Part of a small language model's weights: LayerScale.
Each number is 128 + 24 x the weight over its row's rms, rounded and kept within 0 to 255. Layers, rows and columns count from 0. Numbers have three digits each. The size before them is the row's rms in percent of the matrix's.

# layer 9 attention output (transposed), 512x256, rms 0.263, rows 484-511, columns 0-255
105:119111123095127100109126116146119102101160095134113170116159112188163128089131129111144135125110145155112127149161111069159085135124139088115132136146110087127151118158127156129156097116145138093111129125151130125144099138092105185138111165110151132151105075146136129124108116142155139131072152147107122125164109196081163119149116144153135122115073169141133138099127129161101101105123127121115131163089150126132113088146092105134097175116182124131184185133167135079096137125090106171137146132137139093125115137109085126155098100113155166143097168091087136123148119108147129148163139121123107115120134127085129148117130137122145153157122132113112145135121155124114106140120118124114099102116125134151087095130123160123109151085147107157152098168140133153117119121112115
095:147154101123151140118086146118144156161177130155174138158136133142167104097107095082134125149103157145156108140122156126066119148139103146153135159173118141123159068105134138093104106075143119170122140097136126118129086160132158149128102101131120118136157170113127112143138153149083126107133133124126143103143116146119141142130151104074092128163128134146107128133090132122142132151133121148120121159161163137130132083131093190122114137157093159168110106121167111088177149120161188155113141091117143121109112117125113086153108124137143120127129139103111126137137163118131149140141156163111131153053099114127094137139110172127115146168096119115157082132172139132122135108161091150128078105144139138152137127137097127140105152140095142133129128156149114165122134099113156
101:126109142109146139104093135119104145090129151121092115121150097136098135116129127101151150095127109126097111159163113110159096113107094137101159108099131097159141128158161073131150149090119091153103111143152096124139087163112129122161124130125129121141115123093144105165115157141116117167146114118174121161136105167151143084123121133145126172105135146118153119088106144143157173081147167154136066124139106167111149148160177168131117134154137159175155107171103130144175099099119132104125103133184132147113124074106132150129168103129128122115127109154129132119150124105111136112085129116137106138119095117151126143151130109115132132147156087151153131137114112121118118146097150156127134145138135148121085174203107129139139135131104174144152126095152149189099108097138145
101:124098085118143133123137143144140147103100094065167118164161157106117121169150131141150149133142123106137123136113070135103177084132128124134089108146141126115113094138171132081117136113117114160123153193128163140123117112128118130141102098148169123184114168119143148120103143117132157150142125188132098116082113139183130179142149102101170138146134104125166161105131099110109118127130130131129126140160124149118125161151136144130166123144140137159145131112119108081192156104109112115096127105134136088102153129135134138112085101141153131144117125126133117169097106130124141112168148137129140106127097148151084092126096131111145148097148144089128132148134103111134109092142139185138130081147123096156122137128124157112157085153158073135104142118124134137132100173136173
100:110129107107148123114123115102126131125161101135145140115145145139079153131126107175132168118142155130135132103155141129130138078088122104105108134156095159164111140113139158123132102116125170119065134104146152170117134140138090110129127149127133125166104144145149181142127122137156124100138149141121152120155145122119109097123163158117133105112074124128141129133134119135102123139193109150142132053118127160144145114168147147142159121156137094124142138099110172129136169138147149140107114167119141136121132091138135125120157134188124134088139135124081125122185120147159103124107105131148136106121139123130120147136139129072155131147162151132151095102106090138126131168133140144107139091107150130179119165148123126153062151162128163168076160144198084164143145093148110
095:142121145165113148129111112131133149155141155103086076148185119100136110097144154125134116154153115125120148162157097156125093081163106132133100163101148140151172101131150158085112103134124143163126154160104159121150102117069106124124116129136109127115111093123140134148133120141117109087111119102145123107143119106086079131100118155094092131153102104161118123114128087119152144162107173113083138157148121115129139112094115156145145114091129113143118127114094160116085131151111107092153131116131135149133110111130123130145100119167123092141157112174152148157112111163103143125167132092098120143141169085117151117073098081130131170112156144082127102139169119134156115136160137129132109126112168166135138140170132204139115140133137152067130113110138122109126107126152146
102:150124117143155122113101166114161105124139142106129127134110105111097137153120123153125151143150148105159161146113141156109125149122146110130153121135158122116131115141038128101152136115092128129138107118165119098128120158158129137160100117074134075088078137123134118095136102160123099132123143079096164155119109106110156135125114150132075156138150136149115111104137091109105103122176107155075116110128160127176123134090100123094124137132134119073125174137133121110145113139171174138093108103114113161131094131118129121111118086114160147126145126119140112120128168168139099134148201134141132209120092136118113121149101114160126144125122152125146156127089147131127101152137159172105114138152090112145140119128129111149166135165178144159132138124121091145151152079119138
100:132137138154095126101135160110148112119124156127115103126188140111107115116176111119158106112212084132143159133126092122108131119138128150123162104150152132144119131148135143083165101146090113153137129120122179138122166099135115168110154095131105157118164137125103131158119128085118138099115112169185120141118104105157150148151125101124107136109118104140141079111140127137119119128152124141149134106134098154118169119179126113097131125129108125122116134121146121074097153128118096084132119152164127107096101154124119134139177107160105118200137153102161122155110140163134105120160159127202106147105125156181154126116122105138088128143138130082143157107108119135131126123106115175181108105147120114138129138137136118129173106154152119103115093116083130098089139130115161
092:088109116145079148123176132078137167111117130137102151146136132143091134111111118132138108139104094140122121146120114151156172129140134135185162131121116141131133091120140147170185127133145139093142149140107155088106131137129098104096176080081131147106143109152114083094139100117162122097121132145120136066177118157108129158123160131131086083117094108150172155115123145144084123156118121111145146140117111134164121064125100086132105136111097082136156139128140149104123129178115116150101146144138157159185130127089112122132102148142138188167118119117129142108147124120121130131166106110119122121122128121139146141112115152137116131131148064118123110109113109119124165170117144096130135136124132049133108124088122091086154129117147094144106129128131161115132131157139148
101:149122128113147141117108126140130119100165149179106145151122109157129123146114122114117131111131134183102125163142151089131144091170157094146112124111123071118148157090130133144151161148136124105134142129158105166143106168131100107102090180134171143154075117158113117132155156114111135145137103106089117136174114134132162144133141115142110133109137105186153118154117112119156157093110101162137131166094135110106124142170127098103137087115144133087126129107114155117089113128129157119119139126148161129145110120135100198101061146117106101151134136122122164100156117133159116139124139141086099093109086168145176194122128083102110126124137143112116124129119160131107145146156129147123144117150158142131124079101131148145125123099109131163121138151142155136135118071107069
097:145115161160152142152115147146151099128096157145141171174128089130135148111136118101156120124113090166065126132153132135112135097145127083176144152121106146170114125077121141096155123113109150163130145130123119127089119112110159134104149124110118126107120155160104079095147131122150082143112158144149115085102155125148119107127170119132130099087126149109123164112137172131140079137156128136125149133145112122163084115109132126094102140098157195160121112132141113136121112076112105179125164176135114136124133125130169191122109126160125075121168136119108131139112122117131166136151090157110132121073115086120143155130169120143100098127153150147131158155124143106153131130144117142119090106119125080150132081157096099094146082133113124120142116160143122118105112140147120
098:130137123128137130096101124114117125168136142150177119113146134124146179115091128145155149117112166121126116135097140122158139106087113116156117139134111129132132117122144085160142147097160085104152137077139142160130119127151138110139142092091142156118151158150108120154104125087124167120131143149111115159113108152117140091140120130108098092140085139116178124105112123129172096177124145143122167104153123147118124098140136052137112138119095121091170132102125072143130155156128116152124069142104106118131126129145142072142110126124135065097123114109098140113091091090093127105143088112154105158148124130143126132196140129154088127141133129110091130122114126148083149155161119098146104149104138124084102088139110138129118102133165148144090133109113112194093132123084125
107:132116108109139109118112158100124133131117120127118157115125119129143124117120101147109142089129125140141113167119133111147136131087126127158141111125170158125145110108137111128167094146146161168163158135145122145152140142149089132132092080162183158135079176096132094139174194126100137121134115127124112133110139098122146118095115098131098178095119117136118072125117103114124141118138126150134106136130116161135111174112122128144109139119157115081133130158053159163094113142139131127086124078135098161134131118113100105087153108086103097154106120146143116146152103151155118123115108142100096112066148149146115123107130152149133072114129062155092143175132121133158108133087139111090128150123151160125120117082120147122133120138124114115134116135153133144144165052096105
103:129112140160108133117119117140151127128148138165172133171096112109126090139112145107114157171130099129164138147137095083124139163124093131135137123146122137101112180114147117128156124126110111143159140175078121108093132143087136127117135103153143094130086107100129141092098147105100129130112067137101109170097122107119104086101124109130145107099164129128112135157160151089117109120091099125158116078160137139110098123135098105185118126205131133164121151120138131186136162115119145119104141106143126157160150146100155149086086164144098135116093138094127134103114116127159122103151110156111109116113100118126124162152125117090134103120136156115124174119129148153180156114143151081122144132119123103130131130142115131136177111106129142115135177116093180105120135099075145
108:113145127135143144142125140110121126125146086097106104178138088116128116147114159084177140105110148153129148113139106106152127157096154134139151104154134132122110153136104149104104125109139106120051116123116078185162187141125153139153128158107196145154133154175131129116114138110149137157156127158146125166147111145149122122134150164077161145126101078124109089106147128115107155112135116134096141138175106142120161149122080177111150093146113129085093149147121152073156133138129102143117166143110137097134127088149151107146155091067137096141164118120119111127128141154111110094121151129117124102146118116133113132096152144128149164110155136106103125174123147114146112167121116145121137104141119118111141159083165096122100117179110128145154145114146144140143100119170137
101:108145118106138116139144122105117128075110120068155115132105136086079118143114145094167120123079103150100118132096132108140148140094106127141104132122125125151083148110123128126110120056120086090133090095144136145127086097131157146129142110202138113111116117148120087149142145094180139141154108165127117187099148119175081143121097128170137096172134117158113137081132110116144136103149144092092172076143113114099124179122155134164116104126140135105153113133143102115159133152115089097130138121110104150131127154098116128128101113136108099092158163148138139129157117135126142137126130162127092121164107103100141135195089096123143125117119141139105099160127102116142129131114120120086135110116125091132111160123146118127159119119109091095117124084105131143116141131160117
098:126112102115141103135128135155132129074086136129105150119120125144154085108152155138137180106129109112081134113161097108103182096102130139120144137115105114136157112130094152117116133120143110161117115134167106138144140072100105142145128154104137117098093183111140104131099095123181106118156100159158107108099110144149144132141128171122132120142152153126119140121114135171145103164130128107163163143137131092112150112138126172093116154158141168139147113108124129088180171135114114187157133139129112083130150102108174157128158137117148124091138176151113141099135118077059145141098147150113090129117164138150063150086148123098154093100117119135119108110125155156109111131104141128145111147121084129108155143112120129140111138112106139125154140107126094141135134158088170
104:144132130139141152125087117136123135158108134178123170146133069165136101053109126096163139118172120168127144099153106153147109114102129170114093147145148091083107155128092119138157137124121127082120145097096139143136115115144122106146145118129126124136099141157108121155147151125133131125129141171198099141130127115125103119147139169139121113138138116158155115133103126128127130157154130102123128126155164116157110134155130160159112113150128137164115151154087072084116160148179185147147119146126122149100096092110146122115080119157142193100146191130132140124122167144119126133110131110110107136124128139111115122147165141130097118096118153121117122099146120151070088131115112100133124139141056101182159129141117079102102127113150137115104110116127104101106117120155117
100:164159120144136130102099105146127139149149120136156128142128073145127097104094112152122095138079136094139146139099121138127160092119126142103128149106114117152145129148129107124155114167122148071162129150145158141126105114119169149124109124136113173102176098141069126111126124121128137127129112142123134122156127135145128125121103138100150146163148134138101101104155134125159116112110158102118132164175150150136123134118112099125172165108095152107112120123182186152124155121139106101120123130103149165121157139191094126141141091114142147148133104096126094129172155096135115095129087114130165139098121148113126100119063117144149122140135158164186120160097096115113131120137154119120111084107108117135146141173137115097194125124141124126130221108135087106150159126150140
102:151134150124114117113114123147153135168176181110188146136100138134133135106142108108110121120130115105148139105138106119113142107152136145162119153115122156167124130104129124170119102127127090131109151111126124139087126112181138107115156129135127091096089120112110136108134104115135137141144118145101141133104143141147173093083119153099115091092132118091099145135133112120115123135129149128147144149111163142118168148156132158116076156113152146112119065128153150106157127109165180088092087129090097175140113123141117095165142133125099142134132130123161129115159165126111129119122169125137078155160156138135136133159102114138105110126104040161159115085185099099082193113111111081091117121129148174139148119147137139147108093104117142128155135160122134126131151100130138
109:134106118155137120151133133135128143145136115081149112122100141106147116133141130081116142110121110088143085153172109077109126117130145136152060145170141101104118157146137098120127112117102141143139130134117114165118118167136116159083151080109127124134133113095178118144160115153120162137114141158109166079154115107125134144142150128134099156086138149165173102154157132128116142127116139144143121104144153107074144154135135131129087104141124122124131105195149142117134109163113132114110106125111107144123134146099066122118164138105124172174100160142118129170134079152123103165116163112111079092135123176125147121142114163105119100139133080102123156128125105096093112171149127143134151147135151136134152144153125105103139105174132138078105081160155132162137174105117153
103:110125135092152141139107127173126132130107142147129143138111115152149101140116150157106139112133091164134101172103150147142151128142089135093145102108125154135134112109115104133122142119108185101108152103136167119126151111140124119090140155127111095193157119106111102102105092133143127109125106121133155119140183105106127141091111141143137130142101128103096110151110122125113109138098141147150133138103097124100124119109149126165163151100104099147136102163144106104143136112097150157156112145126167111166161138113157121117170115149140124127125134168139107110179118133070125062141100172153171074141139123131141143168139145109122094153187146119098133108147117124177075142137118155138090134098098185112103129122164152100163139179125138113103078103147150100125130147111177
099:128127137076167093136088091160170089115123127111113103133141124147141132143130148118157143162076164141128125153139121144093141151126143116118132126149151197109134201140126104144116136168140101110099109130095134133144133118144076117123122094163105092147131138118090147155139148090102138135152118134143122148091076108139121131126135118101129100135109108156150089133135095144097125127117113094119156174138116175132146160122127113087085098117137130177103092086119151084175103138102136136140170148136106119110118140116181130179135122145121114080151107107107127147093166140123156172091157141141106115108157132130155099136135090111100131075132114111108157126116135104139119118142140151167125145056130102123109139144112120137117121145101143115159118122126156111094108120157092
101:107139134157136125150128115130132125144148141063083145102092122130140103148135116092119125110138112139157090117106120157139106098144152123129123109130172083099120130105099129116152132129146102137147092113099126120164150127161137122154155176114092128100111058110108129091139120112129161185126109073107121069118094140107118128157146090130094155140123106108175115109147127158148157090135144125159146150103095125128061144135124100131146140125113110134140121129139115132135123133152121107179137139152117080152144129108131121102116091132158113123119135158133142146148177134111120121084122128100132117088148140122159147138118152101101130139134120176145131187094148112168092114114152146089163136091105089110150116147136149141150160181186119097101099134127094166116089117127157
101:144142161144126124172106105172152122150138143091093149122173138152105160131099112122145140104117096092133109129127147131142145167126104120127092146148154123158161109125124123119157116131114125133107111129146140113140100097134132177141118144087111077142185157132160132126140166104094139154140104125129135108111122134162094096111146096095104160100098087131096090103144133165172135083139118164145156140131110138078135119137154160164124135100137115116134152132086166115170147078113113110154122087134128147137115165124072104106083094161165085099125159113141087153069126113133137170133103119119143118087110145169125110148091140150184132149105125105145154193105144094150150142119144143111127099120118117106140143125151135130148134116164105109126153128144106136146150104131105
107:133107137126141121151150131123139142162161171110144117119150123121119129074153092161131116112140124123081128135081097170147133073087121117113122168131138114108095121146141113134106130132155125113138177164103145145098137136188151099165137145090141119152160121105095136136150108130121135099140145118147142173121140124133089095161141124124135123144121131125132122124100148120135143146121158135129182158151143125175101060104136131142115106128118140136127180150121146154109158118113122102080145168113083139118109106118175135183127142090087172171166103107103149064138119149139124152138131157134137116129152149143125101097113147109118115102151159146124167092154077123147083127137141116149152093127134106075118063128151127134110112144100161156121115117129155100095143146123103
094:150161162123138134136106155130119122173141106109149115147050115133163098123105151137091105131123114107122146153132121177116136120133113139155127131147075102076149098153113079166145114098120136178094099124121122099061112123176090147121126123144128135127114119146186109107164120126152165134130131111108127135093144130144108110120174147095123142110106141123116112149114113119119120131111060123103143140177151139176124129164129131162149091152119107119154176155129129097106132065140141108107125108097124102150126134130159104107157083132130133136103132150149168114111112105126182150124138138116130114123129152089090157148159154125135093105163119160191155137116115131120143119126117125082128150117125105132102093131131082108152144120103131120152112124155124119087153127123185
106:132105119139114131136127109139148120140142067123139140106144115113101136139066135088085151137156130118158112096156120113155090148147128107084153163154117115112128134097153138141139104095073115112113116141159123117150111144113130117112140112093110201130126097171146120148159097146097101087147162081136120151114173142140104087139154142126133124112096158106122154155138125178088153177131132098151142084080087129122081127130128140146129084124169162160158098107134085173134117141118100147132146122144115131133119124086128104155141133130122124122161114126098139138113089097118144159161112154186122117102125100086130116134133145133124143147147144111153125121147168115130122123129142145125125123126104126129084106145123102116089213125080130099137097159146104129131167113124101
# layer 9 attention value, 512x256, rms 0.253, rows 485-511, columns 0-255
095:126137093138143128130088108140128137116154098095105138159118140135097108102051167109158170102124125150170133131121149120156139149131182147101109163161125074111164147111131091109140149148145163131104110151110158128178144180142179190168154118112129137129166106151158090110110136113141125178150145129149125092121141111086155122130096107113150148124122118126116107144129133132107140121114112098159126115120154125143128114131137122135121099141144127135122130123120177093183126119160121129127114112123137170180137136145124113146105093135102107119128127097169150174102097131175130118134147129121150096131117124132134090165125142147083140110099078139176100144157125139130139129153189140120104102099126139154150083095137137160097158158155165172108125150134140151131097101122146
107:115146132085136169123119117141076119131115178156124077049123116149088163146129150153133138138114126087113097113109106141146120122117142142139108174151124085102096130152098116163120092129105106111117115119112123139133110123097088116145088129152132109126113163129131137154147133146088133129121155111134098114141144139134131129115136115100125119083153153144131103120146116120109146130130103136160156150102141128126173142112085133171133104137122162151126134097118137151145107128161138120157103124149108163115087117048100137111093111099122121139125146113109086134129056120097147112108093158151143135175111155164141123193123121147133073119115104074144121138153109121147113131142140159146115137171163162087089130167117149136128152119116121168135150063131128140144131123084099
099:099114136113186110111156096088141128150140110121102091127156129092132147172178129093089138131145113157160155094126136101135190113093112121106151132139099131137138150163126123130121147144131162121163135125105138126149106122145098131133120084178134089132113143108114173149116146133125097133113137103152095128112106100094131137179138153105158094121144109140146193127093154158144151105109111128136128138077139128150141097166153137133147122122114145107106140115100104132170125100126064137151105090111141135110157153141096075110141149143153109124093096119128138107078151138150142119152126144169142137124100115139087078102112121135151139120132122141150096087126152178130126134153142085089120116146110173145113121080123142104122131159142125144115155137186105124108079137114096
101:117129135133151169158126164100137134137174141123144178141090166119132130135073149104103123143133134092122134114129144132113117081096145110144093098087115095158149164112126134143104132135120143132079141121108100119187125116137087138155096144136146126177072156131165172144142082142170121112148120153124145109149131097142131111109139159091154103167135195109123137114125114186116128129182146132093107126153141117104103139154142103159094129114125095122108159133105126084109141134112121137154110132101139146101133113107138070126156105112099148134115108132090145127137096094105131164112147118161132102090111149125112140165162160082130107129127140119138131109123098130117129144113152135138103135151083161123145165104127128138115129074110126113074100130157072159155159120151107
100:150160157131175141076112145132121114085109115120102080143123142124115130138109163089117046138165172120152106124146126114138096109147143121123133112148148119120117105142131106124121121120170119148118114116110148153137119095068142154091109161122110146162115120134077100167166136126122129120155185113172104174127132107111128136154148120154154108154112120088150155106125124126094136139154109140058124101128105112140125156116153099132135105114084084131072132151114129115127096160181137114103129119137158181117102095130053136164109124160135115125116166150151122130122125131139105128161141139155135112119113135131137126155132141185143095127133105137126101144091131159167136138131137130106106092128141169155113147082090112114133135130107121139121135125137170129165093145176141
102:099095130096157120139082127153173141092133142151140167153143099123080099156123127136128130157133098134161124138123175163204073112152165128115170152160145101149155114125117110152122081140143127131110084105106112131138116123126122069169127150098129133112126103147109094077100129115095131152104161165094160173157099142138141088140140134097117129163172134164177098112094154141128120094141116105168112133079164151178108134108137137104117158123126103146159154102147140140150100131123131090130122104155125151143157155109175101136096110128140119105143111150117161112121126174131138167097112067118142139135122123106144153122110118130133143124121148102140090151124143088139138127129103104141143176127133168126130126144156125112104121133135124173104122114122142132160130108125100
103:077103151131157143155197111151127099114122102148084120129154135153100105141145134089149118129187136118107156131161114103119108154146109128108153128144081093145112108141115145123141106106150148151133128124124176098151135105113134083127137106104101148158114142139119143117106139132125160104137142131131129121126137150132125124143138140131162083131119093112167134145151125133121103097128130103126129118112110127096143127187129124068125154111113116099107111093144124116150108127129096126162134123127140084144128140213135162126120155121136086130072135126140118094139157154178115123162152105189112149153078150134132066112114150138096146170124119116133092114149158178151147112108093151167085104134139123127065129103127097116155112092142081119123169115127157103134149118147112
097:089149122146138155144143112132071148085113150141162161125119156149131145159152097102128097144110135111159183151128119108165119158181103118151074116129141111117127138100126138083085129123135148126108107127103159081133135133107153158128170088110137130129145094154120131128172120116142095104135165139165142152135135140129117120127139119156123103130088131107156171131176147167133136099077167173097103134151139111106127104119139109087106134113113149117149154151092068118130159168122139096135111129109129123185136127126153114129160142121158148159166121138108135154183130128135149135108177160118116089136128110111109120109115129145114145143134099099107145070102100149121119134142123119118133105138110107156110165139081064151154100125107082147126155137091136116103169145143131
107:181155126114132132102143100151160126138122126116153145122117130117130118153080103101101163093200081122112110113149111157107109134154149114108138089106131110093115150114176113124144171138166089116132113137170073185155120154145114082117094137113146105124115125125087119104124094122121126140128118130101119142105093127114104135129143098155164161090145118133114078108150122089090094119124126138102130124060182128159123137111152156142120070105120153123103130111147102130134105085140193148151121154151122154136120142106113137149123126124130146141144104140107111139158097113125114141081142106111111097165083098134145143115109085136113119131128112149131138082137103115083144143149139134140098136133121129062131110136108131158135123076116133075092110125143114112163111126118109
100:139110138126162115130136107129161147082104130144173164145130102166167096139136144101098089129084132087120136118140088138085112123113124115117167131117124145118104106113127126137118139102131130124129195125163111148081101195097133147154123134145148096159144157117118082157158110144140099141128140172174150145088132107062151097130132119120107149100148082135118103163132157194154101124079127113109154119138135150125122151073138140145165144094152121114135115145157132062139078109150166128129148142079101156142153145108139125124098134151127120085155106142124168137104132157132101148146145141116074141123136113115149149139128146127147130131151099120134102171107144118111135158136131136119112115167121105110107099099168119130135124158133129119119144144159129167116101124082104
098:086095095099148120135147163135114148084157122124177092124157173125155116112108119094130112155133160159141109154117126086132138132097098127123098101129141141118113125146139113095118097139106109101132132111148119121138147129193127147144164124155107125149099120117192127120161126096109156146115134154105173119086131124145128147153130078102146105100154144142142119102138151144148123160100089165102173104155060108133133102115167114145099108160138149133133142093169099159139129153106131132132112160134133114134146118175123133157106148147122105144098128098195108131104112117158123152153146116097125118115102131108115121173111135160121158146164145109153146106118106124095117129111139105125116169089053098108128123165106137094083164085167155125135113141133135157128158124125102
109:140125114134124172097129129074133105112142169118121161123151137170147075117120131129112164122157144119099113124134117132165077140151130139119112163122131138149071113119152130122124110130138190121145162106130097150145160147116132124100100081162161115116123159139116140120088187153104162110115102141066121160173138170142115149139133128116177152091149133138118068086128131087088139150122149146150123156101140147188142144127116113116137116104122131111153128098110119126135130126172124117173146107139121106130126129116101131127089146152119115125128133127130103145141043095144185106107123115131095091161089107121173116117113144110140136108078121125125156119163168131136129117121075142137117142136118099117150154115143129103093116094108111129128170095156125105133161120107150
100:149180106157101121128127126134093142130132144101116169123166157140166130129101142103144112118114125145113124146123099119128128144104122163155166158087135124142125099180107115116125126129129115090145085136118102131121128145152152083111103066134154055131098146150098145097126158111162140139110151150149167143124160147117117056126110117141120139137133127118114153142148121126133126131119103088170106128073118153125169106142128155135142137111110145168167092132166101166107149071151120130165115152141119119125166123052092106131100119111158146100131119125146146147159134132158150138159160145121137143152138163097125128102141104091149128158103118093130137163111157141133081138100120119145107117129141130128102118100129131122090127127061091116106087157093109111097135109087159
111:116119149135149115105112090129134156170058121129106109121150141122127135150141132132121143153134087098143103067146145136126113149101101147137108132151110116145127193130109148071143120101133169128109136107137085149157142116095134131164146127135165115123138138143143103175101166094103117124118090080142160118172091110111138135123113117094144128101133071147142136136131094124120149109141131121095099123107154148089085144127115180135149107135143147107106160122115156107166137121132085123068147097105139090137153133114150131075095122176128127140107109107135139129145134122123146084089119102084160137142132086140087098111117160149121167113122152112113119143079100128118122161147121155098104156133108171146137135162102134166149124152116158151181126112118096129103149168132144
109:116163109136131112114185129086127133115082089121132150141139151123124135080119139152089136110132141163120107111147147089142149125120082135104100117130112140111098123165133122151094115095107174115142119129150149122098106157108155129156128135118118135111157150114083147149104122100164115097105094128156150123140102122101099092158141141126108080124132153174113142128075095103140145116128148142173184145112112173132137065120127150144125108151072148122165152120126112180112134089132096096130126141112130106107115137107121143090135130125104130162138115139147130088101140081154137150137109103120108133133174145170130099143130104091166152109155170116099125140105041146151134152132153114100127167163106121161134124162117101125143106149150114146107138110125119154095085137153135
097:129070122149082114116099128125152140186069116072162110126182126132115142149151149101160134125133143155097133088136112128094131142101144156116114122157114105137136134138115121081104122101135078143143169153154130131086171108112075120149131138116108079121115130113185147133155107121184086090161146136127122120140126071115153132125147140115139145116164139122126142111162131154144145129132110110150144178138130120170138123099123187096106160178146131124137110119123097118158113146099130144130194133148140144138124119093157123122135120143095097125136108172139118118101124120164121127156098155130132154110151112157111099113135066145151072104113152113118099106162098096141126135148138137150148117141141121144135137097115147147141167152116116123140146085141069133146124121136104
107:164126106136129129146120168104107156160089148123130112135105142156124132079108121092124109095131137135143152126155085139165097188138112148099140139126121131089137141118057121154146119132130119164076131095127087141136098119110104105156170163106139126121148108116171107154121099093124125125144133164147155077110135157112122145130127140106156120141176119155155141182132063146124139118141104086101108142114123127132123092118114207170126132160154166146118140153120116091132142146140122157131126143145149125143132113130138122089095098079115119168125125164172151169113129113116106128142124089172125156126172113071112129117136087160105128129179118102114120121157151120158138132121096121146100133123117102159158102129122104095141152126121143141103120089110104133125086126133091
107:142138114109144104137135100146106126129131085143125131155148148136126118107128123165159120126096146109119120129091104086167138124081122149142131180115152089149140121123114132147116097121161180129145075100126151135135112139163124124095117175148113146091107133117121133141112141085100184187122114113102143149151125134138079140110078120131144157121130118103159116141120135144138145075108103123148144142078132122094125110135176095149201115138128176119132110132140121129135133154157166126065110157135160098137155147171133143133126145127114178111135158103121161142197140107136123087114111151103154120076124137151122102100089189102087120142163153129160132111129098113135112112111105120101104115117137140164132113133147131085129130126106095164092149154121107136120157150146118
109:150128134092051088128130102164109140178118156118133156145101149184137086095101096121137163116105140113086104153141130140095165109116137089132125148167139104117145093114118176140122086133118121120132137149151149076119137109132157122144132118118121152122105116091139146091132133145119118133105156119138124142122146209172129119123123095122136118115130131117081132103134139129069129110136123090135188143096146129139118115112127096097109140122142127142153100093123111104141155103118144137128149166146156110157148107126125126097137085144088115136114133152110120150218145120141132139101124138120116163092119131168171140161118106131122157146126108123120118103100155112140136105127185119109143131118116165126136138117156140144097147170181118125115104126128119123158088095125200
109:111136129112178113127089109129116136114122140120091122080118162122117110158116099113109142159134134131130122125125136164110129128154113074111103141130098097084144121146118132129140099107114140135134152130138149113142109142092128125127125111141133105108109117099141133130099171175162118159103094120108138108149152190108137134115197119175151120104098128145103136092137150083080094104119121155136160147066095122105121093158167095110104146105138125115160131100118116137151132140114084156184101134165147134174115131129085163094137115123107109115095167154133128134150115110172121107104152114139153099148099107074140104144121137117134090131154163134108168128166133090128130115162108121166150112114166138121090139154121166092120131173112113107106156131158140128148145126108196
101:094122144129131125143141134177121134107118080149164147176110107150144116110131175134134157119174102163158121148078101101118149119144134107163139145140123163122156098171090125103125136106121171121102122108130160125140153127151117148123123134184081144167107170130093140116141128091122121136143134163124142140087116140151102139104127113138115130135094092091142121120162137186075077162143102118141120112144135117110119142136168143181154141149069152129140132144142097127147119136095133130132108142129131105113135138091115093158164155098158160169097107109117094150103107123126111099136153157129138084125158117106119133119117161111144068140164117141126088162120100116115061152131124151100098112135114091122125115115136139136167116190131117121111134112143135134150112171167155
103:134056130093126051092127120187209110104128084115119169145129102131151108138143097082120170142148125131122131100113142137120117137114124150088116114147143134103107189144113135147121118148148120083137142137140108113171152115095113107150139112164116117119160142105102141173098103137096104121157097111153132108108122118150141113145110111142133065075118110151171130161149093113122157112123111120113136167098129141130137094121132144114109158147141117148058164129158162124147104122127149161155157112113105141056122113129107163167135144173131113109145107142126130129157131139126147145152145131162102134113133122143096142138163092113109135086129101139117167106111151095145122105138115171133142145135128090125103125106108128099134143173104143139112127129122128121122109147162111
104:126130085168180127137140137131132137135122136109113166134132133125137149146113123121136108097135128138134100098121135103153126165151116119134146174153125118096084120096107162150093121106098171118132093115130103145116132136119122074084085148127088077154123144118113118145160133152144086132131116125114096096120118101144125186131125158155116146110117101088162145120123149103115144133087122126142166152145095101117120144083091124128151092153130133127124107118122135129160115135162102111135174122159082137149168146163145121134161157124181138103148119115116144112089130144101109105154082064117168086184127115128129160157173132102127092127156151142132083142132131139135162165119151166141216139121123120140117139138111131129144135198116115135144127141149156101120107124136157
100:127120155136147079156117126188125102141126127100104160140113129109116128120123126138129154079143114133095090126118153083139174128149107130101137135122101129096111121119111131130104141087164155148121133138155158115152120137136141131141107129130110109151140096146128087179140137135120152145117125122106073198182158133132090184151163097122130122126150085088109092101139148143146149142174136122150086110102093196151101142145152118121145122115104106109142102170137139154137129150115117162145116127122157126142125139100113147114071123164165159119144152090120123123082130118194183104138101075149128099158090128170129126115147138114114078123131111117118147149104123130159141143129104148169165120174099134127114139123126171128125136097123123171128119124122129137113093115099105
113:132094118120152139124127117087114131106147135143171090118137166140135137130160130123105127140118126123115141134144142132116090155112089138123157137103139141132135173086115103124099132118148107132157101133155138144134109112189127147104149088131171128132103131076145117187144140111132090117126129138130103154110112113144099141142138116154169138146136086135133120105082107140119135129130092143069094122144176062131129110144125116139098163123140145142088114156148146098107157124152137175122127151072151152107090120103129076166137147113103090176123122161101177126136119135073116151118108169154107132116112161092109120180092162130078145104146130154168163141162116131133127111134104171143105094095117088134156106138140098131112119146112121149153137151158166134140138159089110
095:166159120145094079123116112144131119147104151101119116116107140122163107089111139105077151161142131143114121162153159123098136126100094095154115159161094132114162125088149116122156138105127135139132144151135085129089095120160130139125165132128145125126141155115157160099128169139121137140119150119149163172071190117166133117120141152134109127110129126139085066144132113166149130107097102115146120155140136133133134100145105166141140129112103128141160148096130178120099133117138149107087113151137136095127151101135131091186146125119140118189158122100106141152126129103128205136122141137161141144123104110096103143110134134123143119115119117133151057139170140104152115128093156132094137109125115119119103127175153085145176119141085134154155142138135129090100136075137160
103:161106130140097089128119152118113121131156178152103131146124144090133150083107140109111144146118141125133142129121098117109104134153114145114123164134151161124093173122140085107154119120082117149126185132106137100157152151123152146116121124159135144127117096139158117114125096090131098102164141135105121128140163087086178138108134138115093153135138158108104115145108132132175134107144138103152142057163096138127076170142153114139097108109131137118094082174174105141122129141112101093099130127110132154107135125086151179130128132140166165116139166130097128132168142106116108154159135169114166135074117141116119118174113137136157119109119124121136132134133118123169161140132118150152158123150148146127112094124132147142123122156118166087114094181086121121118196168113089